{"n_kv_head": 5, "activation": "geglu", "norm": "layernorm", "norm_place": "pre", "norm_eps": 1e-05, "rope_fraction": 1.0, "qk_norm": false, "attn_scale": 0.0884, "init_std_up": 0.0237, "beta1": 0.95, "warmup_steps": 251, "train_tokens": 1066000000, "dataset": "wikipedia_en"}
Each number is 128 + 24 x the weight over its row's rms, rounded and kept within 0 to 255. Layers, rows and columns count from 0. Numbers have three digits each. The size before them is the row's rms in percent of the matrix's.

# k: layer 2 attention key, 640x640, rms 0.0285, rows 81-127, columns 80-159
# q: layer 2 attention query, 640x640, rms 0.0286, rows 82-127, columns 80-159
# v: layer 2 attention value, 640x640, rms 0.0277, rows 0-34, columns 80-159
# o: layer 2 attention output (transposed), 640x640, rms 0.0245, rows 0-34, columns 80-159
k81 108:136165108157109097138121127098127156101130117136117123126070146107122120143134109140122145161136158147126113109147124112117132097145116135149104062148120118117133138127117139154127105136151104148128137149128115127113111121110149105121100150
q82 089:147135140122140110159159155157087111182126102103164129130162086134121133121156129114116134133093131131131150123152122123118150111169145149133168082093096115131097141153118172125173155195140133104143112090145114114160105167145175131132097118
k82 119:117134103136144113099114110143121094090126165148082144119151110117116115122125117153169143109156173128089134159173121145147121085143087156131112133113149160128175127095105126137139138128144075164107104112123132102124110134155119160144140144
q83 101:086120096109163107091086151115094114104111111139062132151154158154105111146091123110126133135156137110134148165133126148166164103131140152162136160107148143133153134128077146154131136162170107131165143139148144126171122114144153147115134135
k83 080:098103156131160119104134090150108155121156101149080116088143174164170116106143174117079121126111135098164136144114121104130134121132152128065123144096127133120140089166105161173133137142138159112097114107144118109104149158143138116105101105
q84 107:128126106155100149071155102082121151121118161122115165160146170123160127173098099111123162132135130096144145142143119113141101103102112119145132083142143139091160084132130099139141128092121120132099149137093106147139149116093117172089125106
k84 111:136120131130128164099173162116076159147148127122175109157133104099099088156151116109215115114137133145134107161155113161121114124075144099166141108111131165129121103131083155126107116063139110147125170128112178149166099120111111110125157107
q85 105:107131117135175139154139124123113122126087125160128161118152178170109147136183138146132123113107104125102129099137137140108100157101124095140160131082151150140125114141138122138060101110134114122148144162141148127153149106094160147117151145
k85 108:122104117124133146122146095123088151148130104105090117149081096135133136127135151117156128099122158121146100139086122128170185104087129141141117114115136146151124117138105117114105127099161092093168137127098099132132094116091101124125143144
q86 108:119116094178131127123111125129130081124130095114109117154103082124148108138129103144137101125105122131090120158150148135150079124110132129135137115121111079129114190160152103158125128145110120111175134184112108145149138132181105103118119127
k86 109:112080140123119118125109105124130149137106134112116102096112134132117117127127178128146183151086101133171125150134133112071137171169139128090087122083101113129136123142122137139088145178088123142119111113127137153120137105155095139119138142
q87 104:124124106147094133145127086118146109118116161120160115132145162143144123156126120111124166124136102092147125120159102147150132153146137159114114108109113104094163093130153093089129130161108184106125145169191134134121165122115106167117116167
k87 103:119110106106171113132132103130128120129120121151134149128124157113153111144118159128153126130148099117148108134161134154102133095129147104111128131159133128142107120121118130122181105125152150115100123156150133104107105144157131080137106149
q88 104:086084113087182117105136139140117154124124154163133151141117128152113144148153144115194133126124117121139120113144120146072123114136119109182109109089169170169145135078132128143103114106153145126125166172115114123139166157124091143164152194
k88 108:142138105135130152113094177134123146118120148164110158154163169129098130110128127067144139151103144103135067054155103125148105109154116118162141132130153153130128082123121136140115172100123100136133123133144122117146124152103112099133106143
q89 111:113145138135118126150076154122103122147098113126093126100140162128113147154113144125143115163073139153121147153099098163150180110113108082124121115132152102125163114101108109102183137154120157162141168141094135124126106126144119125164083103
k89 110:198124120122130159126142138115132155137120146121158127113129175111096179089157087127164102089141148121109159174100140133130092114088091126173087119091140153085107125116150153072153129108128110123133130144138081148133115141141111152157135132
q90 107:098123158136105127148156135111120118137111127157127116124144156153137156103126131139159151131114122122128132168079147138151130108118108128136132119109123109100121159148095135109164109111139105165108150124155156144137129118157113118107122122
k90 104:086132109132130141084089101174102133131139145116144134146120151134105118126152102126158105081159135145115134122120087117186098149122106134159142125122141146116088128121119098086146159141100096146119123141116121127123114115109135132163147126
q91 110:183132156125170107151118131126163153146134088151141114176132131137119089103114125125136127138123142111157143109146096124136122099186155132114160135146110127141110132152143123123148128139158128116172102173094111115136105096145159118158119173
k91 111:118120138113134159188126121128116117109139077164116138161118094165107067132114168172109181114110122125119123130163095125118131131155084167127156146128130153117175115126124150131085145130140123106109110112124147123111161120155117136140111125
q92 106:075142138121131121141164133158141168142129120176146088155119140097162152112150155100114152133133133102077136117141102157119153122124156128139171151118117106130111134108125157159154163113134176144121112119146110169116132117109131141103127149
k92 110:137150107092156106102143139139136094126173115124116133104125108143158148061119154138087107126118116146119116171144141119075156138122133160124111159124109098133138135078115167157113109187072165151131135108109148127136121143139114173106137135
q93 099:087164124124109118123134113092141136124101150102122137107122127122140104128104142126141158165159111108115134172105129153158102119114175116163102162161110087077144146139123146125169128112137063159120152140133127152155096094117122158122142122
k93 098:129149143108115130101135125100150119174112110110097142131112135114140096159135124117156108145105124146096143143100114157080139157126104117117130134100155091117138120152153158082113099136150135108115094159150128138089141120145054103175133133
q94 107:118118134147116107090084127157099119131151124126152121134118138129116132118141119076158127142089116171129144133163184079083144110103080128085130128113161115138132105132108138143120130104126096116117074155092079117136106132154095131104105125
k94 104:163093128147133137145170166091140143141102140155116142147110138151116146098149144088090107105121131126135112077137104169050120153096115122137154174082118114144125089108142150119142145148124138115101154128116097131112125114156132139101135139
q95 108:118135147126131138108131140109135117133089156116159155130111078159155153135130103103139119107100165138111077131135137146155135144149149193105099104164133130144104101131096087108083149122174103120151087075138144119142120146098153097123105113
k95 109:124122123149107147146136140110147095142135129187159102145107121121173123153146130182162075117174169146097122155151093093096131120119081122133138105086118105152121068099129126145110142091133135106091121145148117163175143130107133069148138108
q96 112:150144090154091140155195135129133127131089144135080116130137167102160138137111144117097119136134125157087111153109166143120123153132172125106154123141135138124162113188113130149112132159150100162109143081110149176100146112089157128156138160
k96 110:123152146108089117095122142125137122148146094096123134129130152109123136142086106121147105140120121136126111076141177092104165095088147125150112068122139131160119141088085149136103127145135106108130124096099116113140180148143144127158162125
q97 107:133112114139128135121134146101097121120120142171115154139181120149094123115105113103091190176112123120086105106132182154121142151087132124122150073161140147086110140165125142128145071161087125153115084124136126094152113117114136130147129145
k97 109:136103108156170108141126116109127110119098125113111139140145138142108135110172127088139110124106173152156138126153147148142121135085102131113106114135138124151088097088136115149111112118125106108089133115163124116131139098142101149138100111
q98 098:132113103129125129112138139161145129146149139148121130139107114144136157151106090090128104121102141136127125132108083095110121150147136118085110114122101109147126100083141091118129171132107101148120115136121097146133143158136083122073142119
k98 099:150122161138157178103151112164120158103124152136171133103098133129142134143096116090129122149131134133122099124102129170107137138145158088132170130122137115172100084190102095101098114091150127138127128131137095128118117152176154116105139147
q99 095:103152110113112163155174104126096146153125105136142149151130103163162119174188120125105132191142153155140117116142145103105096126149121095117109128154138137111099156110104124141160104124102099097131112080093139130188125131128083103096107097
k99 092:145142147106152148101145099148133063139107159115098147156143140110132105092133103122177135139140113143131174088120098155160115138108126099134116128053160169142134118137102096114144119141124058127145141183159100105135106112114108128196126126
q100 109:124119133152101124131138141153124124116114145079136175184149111067156143164140139115085155138096134130149181163126121167119119125075135141149114114089161135138134156136098140099159182147129142148110183139079106117140108142131152153134126104
k100 110:154131098151138112104148155151142082123119124118167169134144149101156100172105162167107143120161133161097095096109138112129140122086137109116070150141132100155126105117145133079141107081107110128130097089113111144122164135120121171119074108
q101 108:158179157129139122116126133148132143123160161102148175119119135119125128096148151124132154144097157080159111094094126123076122098135132161128091100116126150103102143167155150094147116120144148121130112166103081139109121132099135166069113088
k101 108:138163139130108122152109160161097132116149119102092167165125111169116099148132148072107135130119105155151118123105117161117150122129106129131118115171097136127150155130158135113096106086081088149156116129164127137113167120138107094059135115
q102 106:109138084166124097145142110130130139122124112119124102156139123122168113178174102133108168116113106102118140101146136107114159125152096138097118104122124132078144090099080122135162086109111111121139109113154114139125121162094106076119141104
k102 103:139112161084156117100095119185167084138124106131108125156178150148143141098148110142113121160112161162117128145128131161122126089096119120101159115128147131137111128141150109107123098108099164113130122142120119079122097148120120147117134150
q103 109:109181138141136132101094141143119129092103131099121151142125099182145118099144097105119115075135128152099117066164090106144183123117158131144110167101155119129100145100126160129181124113133151104125149167144094118110161144113125129151141067
k103 109:071128142126150133138104158172116096111178151088121142104139120162101172117107139136113148154135104166144140101098069207074120147151105124092126187132136126107129097140148142081121127119111101104137128127131107123120147075079135154142153126
q104 105:130119137096099140107121136124128132116118123117165144110149144126150150098169142156139096104116087127104167134160148125152152123096105145134104096124083102092114144142120158125106158167130130121165140107147107103143103152124115137142142084
k104 104:131116136124104126152146083149152121130167151130103110123147120144153173134164146137123122126158112119159168091133147157111135123132106123138134130095164145134095082120128116086111106126126089115144085152111109124102116112161128066103163129
q105 108:079138130099172099096110063139139117090120116146142081169136174095121144135061102110132114152156142156119152106092129079154121126084118129131091121136152141122150120203116165120179122136094123125136136148156140144109115145104093154149120121
k105 108:115099141140143156159136158137137140133139092100155116136097098135153115132132160128106175162135112161170133122124111138147143150121142091137145126123084150117108111202129139155155139147098175114131124170160142127117152098133128122133163169
q106 109:101095105157124135168148147111132107140152136109130123072165108130127130125132123109087099127127119102167126214142149165070135124147089119080122137144099154104145156140105101108105133185126125157134105087129159141152128153146143130101159129
k106 107:139129090125162160059107153136156124124132159122123113150105161121136148177115118112130118127077130084143087127145139159127141110156126119130152110112143119114125157169145156128152131166122089104129090117145109106149152102146147115132173166
q107 113:143115133129157127141134140140115120158128122120132139126107146164151140157166124131156096095136153118172108145139117125107132150138160130131133137108170138175116102082135098137131089153125127107116111163131067136109130149084132093134133098
k107 113:161100151101131142108136162153136153160123142125137139109123180115125074102088139107098133086123150149106151112155120148072149114149122133147125163100099081133142120134112123170120119115153096167115109133108101119132130157148149129133106116
q108 109:174117173082155119133119108136077132150153157136144133084154135129148128144157140145138093130146153107116149106099178130103123139129098138113077066108118116172120050157166124155097147140142116144148113156137154099114119136145155121148099140
k108 108:123102174162114160113097172138147144125120153143126130082124137143114139133128121118135124066094151104099144145152107151141153095143117128132121159173140133153118138124169121162100125115115110107130158136109122150134099145133071156108077096
q109 108:151129112115128112152108158081126137126116116150104154086078117163135125110117147103151168124134139136180171145116150139098116084066156114162139126133114136135126138168141113149136085089084116143144118148169130096100156160126141162091151098
k109 108:152097122142124128142108105101073141126128152101153160109140127147116120172103106085144111134112125128063097101103115148114129116111095124181116141138141088136080126175104105109106160147139171131131116087146126167137102102144122099126098137
q110 107:162150106127152120131139133165094115100128134155121142165183102151123144088142105139115140123138126092123103090148119150139133103127129176098113121135167184104127112119159077113117101139137104146115074140166099093135141136128100150102082139
k110 104:107132158128141161171152132092094160132132111134147091160142089123108148138145181100140131149099087135109096170135082092110146124102120133124146147153106146139133120155142090163079125095121112135105148126122134118153092107094095115111132133
q111 111:124130152171134105177094140136144173128159139131107129106129132110117107130140119106090101125147123127151107105132146123137148139136118122120095075154148123147150130133113132130147126136119089133128110134098124114100118146127149101169125120
k111 111:131107169152120143082129130117187121099128126151152104100110119138132087144140134113122155116113101146151104151159148152070105133142146164125133185153103153111104163151096109121132144100128141126155115149150110143147134098122115136125111113
q112 105:156131092133114153130105154152134115111082112113133113176112196094097121141136135149126089156149082106155132114104127090155102106099125090109121115168118101092102111087151145091152144112107156131137105110102151121093114122087132134171116148
k112 106:165157151111142099117120074163134141091137119095150158118149117090119158119161138087125139136139124135137129107117143113170163090135132123145182146109099130152096109102162127115076143145173156107140093105114151138138113122127143107136124117
q113 110:109106125117149152152125116123146078152101146156097126100171122170104164131099097131144093097133102118136191114111156193166123162155135115146110078111103122133119173100151138130118114062179138127130126112141166139174128134136142098150137138
k113 108:096145122151149164108117155127123144136147134142119162109134089148101144149177113157133124091133091124155114134100149149111128165083100128122122112158120144103134109153117111045126184141158144107159134105168145143129092093112117115165164137
q114 110:094150115131140116112086163119174136155146106107095081119093153143128137167136152113140099088137115130086137103125094093103165122098134135168178118102142131113121140117094129115157177126137158131130136186097181136088127146148101184123100120
k114 108:137134143118105102106110140134117145101155119122116151149100121110129132086136133130133154117092117119126179128135104116139115154115123119152116106069130083128143124124137157118136147124100187118088120131149137129121142172135146154122118123
q115 111:147150114124113118155090145185142136110118138150129168144165150156142157116111152157115142120117170135160139102147119153096128074139148149134157101133147141194143109113161146148094133069122132112161104119140126082094148109135154166074118147
k115 107:129103101177142133088096113129138142153155118147145146148083104124133131132137086165088124110139068114080105127134143126119114114123130154122161091118120112147132099121101133139119172122145186129141182108114146151109141104105135139072106168
q116 111:110132133141180132155126119103127160133161123115101098143146094140137083117161104147124104104157131172149157137110101107099107142155154134119130167089159130133101101124141088088143119098124122116101148155160105092147136111124144132128120132
k116 112:154118128136137137124129168136113132136145138122087124109165151163071068145115147125098110096105087124142173129103105169100141166172145137111090127139127119115145176139113114130146129168130162091160126165132098107110149141105151143134103138
q117 109:121131124124140135119108168139144108122142118112169087121111115127133124125095138125134157118109119163107104116124160149120132141156111116115144137112150129114143099187126126147111152108087107152104125163103120114083122096124163136123145125
k117 106:156091182110122145132119119110121134122136142151114143117142118148139149103114111127105123132134147142102114086118090123112115125136116124090119091108122160118128139126154101146123127143129154144136137112100128135132135106159117137123117134
q118 110:123108142098115119143116163134123131143103174113159179113094116156099096068168104139117150121104124115140137094125175125113144136115128090127145126123134105084131151136120101119156095157113161124128130149139091129120134173118104114102149178
k118 105:144095133106120130107129101172129130105103154077136135081191155131169150135150153141158136113111189153130131123136179156142107087145117130100154143156147092159123132125131124149082120164126127142124093134130122124122131078146116127107119135
q119 109:185112166129156112115073141134157074138120109106141056118132086110149118121086085137170113134131135150126148085096124124134139102127135134159129142124108110151124107126140132125102093132150146162127135115152127132113140170088106134102152131
k119 107:122156175128142148152131150117146118113167127078155154106140120161148104139128127138103147128114102095092132152128125147109148118080108136079092115129066082090117102174148132137119111129165143125132136134147147121089096171127136153128128081
q120 107:168135140126161124131091142134103124119118124124151126110113152137121112127126132133153148134121149163122119147142130114143157145155095114138134143067105154165127095131144155141111115154158117145148137112079114158127113119129150144143116183
k120 102:192114150137147118127143126137090135129170066138120082111096114134131159118125140137073128125085112165131137129123101090095099076101108136082143146158084128140105136121117161130134150166127148132121148110083083149113144131181135104127150132
q121 111:157168150137121147183156140123095122131102131119099148146156182136145124104078132097102157127124137124116083117109174179126122101109094106131149133124148126163093139123094156137133128119092112145134134130089108152101179136117128116167123146
k121 110:141136160129109130155114156099103076114136122092138119105163115094160125116121143070140106111117118122117085114125066103131091104106113179165111140154104108135134127142107145137114145116135101145124111094123155127150147142137113136164126144
q122 111:152153110096139146155108089152151084151109113109105144124125091109115146127141126136138111121084104175121095106118088111129128125048090126110101090134112154121117133174161141065153106102165109106124148147155132125125124160125145149103161161
k122 109:148125140186099137111174126142161152158115118114157120172121134130088133172153137103159151080133145148077096158097145130164088128086094133164087102123147114136111159116107119127156160080123077120105156173125136138122157137080143127094144130
q123 106:162093138139073134120097103136165123115123124126091112122150162101153163182136103119161150164152124117152085076121158082143117153136164120145144144142148118104119102125139136121148098114117118095121089120137161147136127091139100088100157131
k123 107:111081096120115120115097136152084113102113143092101136125137105131134099099125102139140134114185141139141124128094156116080164140128115116157173132175144093129137101106099124102112112116117099093135121130116170126130105113122123146102098157
q124 109:109129131168106103159145158129157127107101093124109137137156181124115129078136116112175134150157108109120120161108172129104103091128138128151148128134164094125088069137140118098093100132121109151126116144114134132170126160138177136140096155
k124 110:136095146147141125126125148151125194126134137113132130097171135081118101131124103130117084123119123162116177135137090131159104106109080115115140105166148132169097079137107139127132150128132129177120135116097098127106150120155107108164091128
q125 110:112151140106142106166091106145105125129103123139132096115148161169120146165145109126171125102108179175132145098098126130108137104152140124160123157092123132139131152096146137098152105083099104146085125146160150108061128144133105097137150149
k125 111:119115182104117125088097113118126175137137105125112120109132092139092166108129140088116144154114129139113159151132138110106155147137105128127124114160109153171147162160184144128107123131098130148135098128174117114093130127144135156168134143
q126 109:144105122167116122139162129145129133148105140184130173151135147092081144135094135158133156133091128151128128164107139111134129134122141169129137102136140193152110153131077163123119120103141115119126140146138137108130114135129156131097103148
k126 105:164088122181105175132129138120129140101144095171134132138122131108096093164126118154160092129130103116126089180154087094137083115131089168151132106129170156136110112138140100102126152121157103163161133105127148146146131097123110132135117111
q127 104:118159137162119123114110145149096162093122133124120111113103145170100152126099157177117115132125129151138118079115135151103128112193124149138144157163116165143139169137160134115074146099142142163160110127078131151062156121101155100153112075
k127 106:131174143138145151136097114122098153110176122140182113141078106162143138150113139140140117148146080099130129107115139107129105122134178123100156102113128150159108133114169123138128128142114152137120129146129101135140112159132101102138161140
v0 090:097129139161110107116115159153176130142114088153149131135100118133107125113146153123135116066113102121150138157109173096109147092141150134131145125118130124139136130147155136071111142144152111136129103162133102096140115118147145089130138114
o0 088:103172159110126168094143143145135135103118107135141113139107099109173141114124144130116137136159127130140133159096160135140074098141162157164136127105138113128145151107157145124120119105090132118062123114127133121116151147109177164170118124
v1 087:177149139133100152135124146104125087135101091145151166141138129098122114149118113185126116166135138142152094118144094107101146115125118110095112164153104150129100086141115121136156111124118125124094147115152093100148107117132116128155125141
o1 084:115138101133118108203128101200121112100138138139078126143137107117098098137116130160155124101130169095112135087132155155135116116076151132126126079098161155111096140140110158132149134114156123122147145124110161144157146126164119140156120177
v2 088:114131113115128117137137096123058145108090079077136080173171083140092138104152189146117131125093107143096147183124169145145102084117098144150121117116106154181145105128104090140117127133130136181137117099132128115163115130124138104155101116
o2 088:120128108120081160100176146108127132132139094082117081107102167161173148124125100109099146157112104135123161163126126130127112090151109085153124170133133070127164138116137133130113149163161129141129111096108132136163115152115126098089124075
v3 088:150095105076123173111097147168135144155164135122130115137166147125121106139122147071123100117107126129099142108164117141127119126112143121103176163103130129117125149097087156144108088134154141111125109090111151106124137098142149101142177143
o3 090:123112152157106120147107144137126150102134148103133163131070177127133112161124129132144127144127126120096121133150132134134138148150116064164114139155137137132132081105137086114103131134099165114145104156147121086166113090132082135115158129
v4 087:149127139126135113156096090115145123139150143115144127138121139115108195122142121134101106127107108119105145122149147172130104120154121114098092116121128145102167117157173120170140136132148138078132140162136149155125137124151124130142081110
o4 087:140129111156151163130129129104148114131162102167161153138138137116136140135131134150137120122137149126125125134135115125119119161131104164098123120174152133147164136147123087109115141150131113127150119099114112115094135124095102116186150100
v5 085:118161157148121114099119166083122174146118141154145144088111172155128173151095096140103134106137109158152106146076106132168110107148141125102116149141140160089109142083114120129084159124157142086147129138113146134139122154109113140122147144
o5 084:155140135100130109147140171108143139106127155143179124151128112108105063109118162139102144114130100129116112137120123114076143130097160115101084133068111131153056146129109090137185141142094129120101126095138154111102121146133116113157130153
v6 089:129130131146157140102164109107113120150121107161115126157146106065157130126125099164093107116098112122099140141142121111111157134192099102109094125108121132145115166141128119130105151120127158125115128130134155153148142105184126193109130110
o6 089:141062154170106106132097126147129118118129127145127143117164111133132114120089128132139143162101118137125160113089135130104112096131087178132104111102128118127129119114079103124120168078127137126143169115119146116094099163147144139156144160
v7 089:121122148109113111114158149123146129116105137117127105122150091088081162111154088115114113166119120091129146148139150132141136147101146135179100127095096062154120093146146156157161164114164136108155089164121164152124119135107150144094121158
o7 091:128115135121126142082145085123132114122134138098121116153072162134072159153158134119152120130099100178114127122122120156102138130170105131126162158109123121171145133097094144136144127105070111131170150109155133090134124166098101144127093135
v8 085:110160123124149152133118159102122120129136128112100136131161121078154155133138143137093132087104122121099157153134134135150123117138119161081177167168128123120123111069124093153099135128115134099149113098127106121118129081149148148147128143
o8 085:127132103147111113133125115126093159081111132142116163141130148150160134130092132145132140163083105135121145138128156137179162144125120105141110161100146126115195126111080132135109128092120150160131130188099143092119147154126144149126141153
v9 090:137142104102105151179137125145144153117154087126107097159124178134147137154115117190138138130131151100166125089115102165146068131178105153150108124095164137121142196117141145128104085123126128165111142150129143084154124133136098098145090158
o9 088:140132131132121137140065148119137122162097087127122141121118123134163116171167088135140100092171107182156092136143101143130130093133123139145135144153104125117110152182160139140115116133106085130145138177117114174102130126126136096115095114
v10 090:124140124167121104095135128134084135115099153073155159083123148181109121095123116119141102131149128145154097143158111144140124118105155108132100097134105147107149135152105151085127162133161100079099157150137142130084092142146161109156161173
o10 088:119136123121105114156156127153127090094162122152119137101111112172131147102175144117094117118132114120105155114113145133077114152134161140078150123081121106130109144151124091128117130186143147130143126149092103137117130126177169107150159112
v11 090:135149152169118115102112104115153122130137166125151088144098127165145155136112157153145148114146133119152104135120149090141112127119119151121119083136126158120159142089140129135134122124117131117155171181130071111094153152094120170118099104
o11 085:156132129138129092092127121085133086128131122153226096121114137129149149110120100120119128180123111134145116135119153112149110114174147136161114150129119070102126143131156151146114132179135141114117126121128116079182102171144131111107094109
v12 087:126107145156148110154134146125142093140170141158132098116093131098149158171104131152111131111127114075098124109087154129106099118120119123111097105133128146147127129111145079158106117141130150166147114151150112129137131118136120133126109117
o12 086:121132152108141131157145141097158126149142111173155132118159146110140135113122127139160146178134098139149136142112099133120121162099155073107104135184129145107151110124105137153164131149141143119178072122110144126178101131135104111137101081
v13 092:181176121142136105173148149082117138155156134093137157123103124165162146116148180130115109113142093144192084091161092160179153126150130162152161144117135143113134085099108150132154115110155166069129125102114155085113100114106093146130083136
o13 090:123141081134106111123145127141133151115142142128083149141107106131138113143124141132133136082140122160163149150119124117087092143137132109160116160106103112155100139139127100107138154150081129144158168097095111157153157118086158128120162097
v14 087:130136106097079113162105092132127111130101074133129133094099110138096121146113119137148145142137134141130105121144154139144100139164101154119142086138114142091107109128173151134130126124089121165122146113145113094121135146104090119136108121
o14 085:116122147154093145120110140115140081141120106097141169099132140093165156111091098159116085102118102154142113134129110131099150138137108118162140132123137114095152129171134151110152138129143139125128122100113147121150145117128084107130176090
v15 087:091117124124144129098154129147127124138159150136111134110082135172130158144104133116111138087118118082130097134107181109127151109178108152137137115144157131140111163123091144120158141124120113126149118160089091137158138127086150151109156105
o15 084:168137070125108135190141191069152166111100132122112136100112109140116124123162148114145152148116105118146149116123117129115151108110082094141110127145130126156084146138112156110133129106098118113151070136136125085219143143086095130133111118
v16 089:111114121137141149106102152160108120102147152069121131114120124155103112088143123123158142066143153156118109136091135132107179175123142097122130131130088107101152159167091139158105171087140126125153157106116109172118165141143159139118095130
o16 088:159114174119154143153095131135128132118107145108170128119131145154140153138131152124135117142101130130112110135131114128120118142120133134184122132101156123104130120158113156125131116140164119134093086166116138101115132125113156137089123137
v17 093:127140124140145132117142137096087118126119113107130150099113133114141169153149134156128137085121130108171113100129111161119114133131124130103162147181102138191162139157133111120096175103104113150115113146119113097104074143102082144097137159
o17 091:127125071127087163128115116122125162123154123120116174135108141100176107121143167147131172098146143142149126158140116138140115111106175146097149124093133170130164142139139108139115142116124131165119127146110104122090136117123106119135142155
v18 088:102138137140104142121145137134156136149156115083147121135159111139108143141100122130122174143143107155150120125103178149157119097145123132092179096120158116096090135081110076148088115095079105136156147132177144109170162110108110120114130166
o18 083:112128108130137175157165139105138115137125138143116090147130188084120145106178112130100129105148140114129127165132110139155149116100140124130121110116153127146140167120149124128127120091102098104094120121137188113123111126109158143158153146
v19 089:109174131152168145164135151128128120143119132117135135104147157088118142127105089161136152176111108121094143094147162123100139118146130128138123131126139106099140113162126147117151107136152141134097117057124127116126081130134140132143117143
o19 087:109138197131100145133124061137132122069127091113145133119137133157118136117187120131135111130147080125139106137121155137125123125134125145175147149114102115082145147135077131114107123130117122135125117125140136127113096096162162138084135179
v20 090:123112119099104139116103123144107098132165131117130120121143146143125121096103145098122155121141123093137096205097113126120098123145084142137182118101147109113141124175135133147117118171127106208113124136131103129097116150120148094102130144
o20 088:111152158114152142106103160135122126115104089083138151072116154153135122131079131113132140161145138134089120145138151126159151124127135103136138132122128098104148139119158106125150158153124095085119162126150141122158142150101096127136153108
v21 090:108128104105136141127150153146118143132155102142110166132091159124185100092144091132141112120122094145162150133100088143100147118147150150165123118121116140148151164106123132104192121124123114090101127079122141129147122140088142098132117127
o21 085:153152106100116124150127145133135161122124151138097153112126115125071099121136140142143115091116130127149114118134123090134166153101074112131107083105137124146119104155105150113157126117105109134154125145133127137132154079131145117097136089
v22 089:144143120099103099177107146103133149116094133135150101113149100150116101119145154167161149115128088117087145082162151113120084166121102109122119145128154111156099127131108129145120163182104131140133145152105119161107142113126131107120100119
o22 087:121103106132154156117144118106103102120145107111166132123125121101117183126159092115128107124159162083113155106176115138123156152146162168086187147100095169139138156117133148106173123145095106126107115105106125089148110108134100125081093069
v23 091:134139104104131143146131158097133138138100105104130137158128149095138138154147145153067131089107101147137121126168082137111100077153113131147135144149121112139154123175095137161171143121172126093135125182100146115114122136145117133139130106
o23 090:101115088130106180124101183126140137112115099147093156126145129133137161115145127100119165151091165123128113135110121110114099099148091142148151134073124102122160158155099105137097133132155089161114119134116137071083141200118123099130127090
v24 093:157107135122115144113135147151118107102074141161147125127176112144112123105122099093139129117119140122126122159099159089143137147143129133148138137120167145126140105080151142103119155150105121148155125130152156141133138149169162151102165082
o24 088:094148119155108139121109126161108143140138149117183151118089116156124144131113133143130143122156116119113114138115121155100102133138132136122105134153099142147132113110139129134121130128107125149137094151143128123154115147117123130144101129
v25 092:114112160110113139185131183139170102123109169124135122122153137124150167115137111116122124141158126153106079145058117155167101097108133118112121147175170109119126145175116129121145104094114171100128146119137103131138122137098114107099124101
o25 091:119090121143131127122098145129113133130129168122113165113133092140128097124119168117170109156100122160121110121171125131162125153120150130102170170098113120139136114107112113161094131075108136124127131136132152111179129105120084132102131118
v26 094:118097105108131160171132105149151104098136107087148157175183118082080114150108134163118129095123119122116147131085156104097097091163128124145103111129143103085099132153138084113186135126113112117166113133093098102175162122145109087174126099
o26 094:117130103149113192182139112145113139136124146146141132129100161155154185125103111129144149161160143109162111101162148107154111113148147108110144152136111109128198161100113154104131134146113149118111095129113139113128153143130102124158132095
v27 092:104087138082160140154125121144121141126106093133131098108144153105121159113109140120135118174142129124165125154137116097157129156141124128104122110102164113118161164143095099093175104162138173158156170120154115099122121127149109092103097089
o27 090:160135131134100136152170156145131146149109136116135175135095134124105128141171124112151123128153113118113090120167156155136132129152126073124130143135115087102126127125139118133148135147111149114155113101116098178129140135161085154130158100
v28 085:144086166131080120119156103098132137158119131115103157146146094119164145138120121152084089146155152153092120086144166127112138121136144149135106106096136137125118177109114115157147155150127114145153082134110136120167108158129141115094138111
o28 081:093128100153120126145103172143130122123151145133111120122100166129124128126122143161104159119130145142125124086122102101142148112135135078086117131125136139142166104120082135156121126139121141115058149086136127155123147123118149124148149155
v29 086:152149124115095131130099099168120172139154145087139149101145099083177151142098144177132112135146135117114158117136078106157086146145115155133118104123144125146121114094106113145122143133113142111169136166109130076125150126129169098179097103
o29 087:184149099138145146171112127137153146131127141127140089137150173132083114102116125080137130145180107100164121083100136106129120112128148098163126136137139104115124142129094135144186106142143131132100115095136162132122124136144135140155143088
v30 085:163158129155114128087137164100122103133171134117157137171113125137133164112150127150115168137142146106112175116134127135153170119114143131105089192085132122105146158109127161108147095092119068089118107114124125145127123124115146150144092099
o30 085:145129129100141113144083137132113142116120094156107141146155118151082083132154147140123114131137128155124123130145129125150108119131148092146156067158120164103123107138106125117147114169127116113144146121137119115122137114157093121138149146
v31 088:109113117126159142181108154167105106103174152188128071128125134131147132091136113085171119109120077092140124137152117116100093126160153172131175136095153112121109138079142150093116138125147118141134105109079111102097125140135136110109171154
o31 084:122130161113155072127081160090108133129125110139131135117120130142139154120173114119128112086109100147141113137132129152114119151126109115081155133129128125150065114116130175167156171173159104129117090125109134148163107161166091125154090125
v32 086:128131148129152139140160106129087136126112147125148114092107119071120149075150093144133145115148121133173143144165152099150093137106140121137153159158088104112119140187144168160155101139160184089124114160149152092153119147111162137157101101
o32 085:106102132116123145103145156091127133101156111133190115141163128115124141127111134113083145166096125094157143147157162104100098142138136112144137150179094104137172147139127101149164127162121095145067118108102105117118118139110157118152138114
v33 086:157127115095099137183123111077145125139176072144132092115090087110165119177138106175147104143173096145110087059147139124141102156115113096144129147134124136084128178129174126188136104164120181117113129126155177174100131132114117110200113170
o33 084:114125114133105151138144095147133120127103132154124115154180143132160146153123120118150109136117139142144116143137143135154125130126139119128124113068103168089123155127127120119115140141122134151137145153109103140143075106163097105128160110
v34 087:110119119112142129106138142153114126126099118152110178160136131132077083143131115092111142123138170092125110099145139100164130106124123150161092125100096127159103130088175114098113151120161120124117160090140087163107117120137131101153115123
o34 087:159134131093118121131103123120090118087126139117157137123123128132112099124085111121089137145104132102148132117143124099157173135138123130118130160136126142139115120104152121115191130129121156138106169119108109094161106134135133123115120111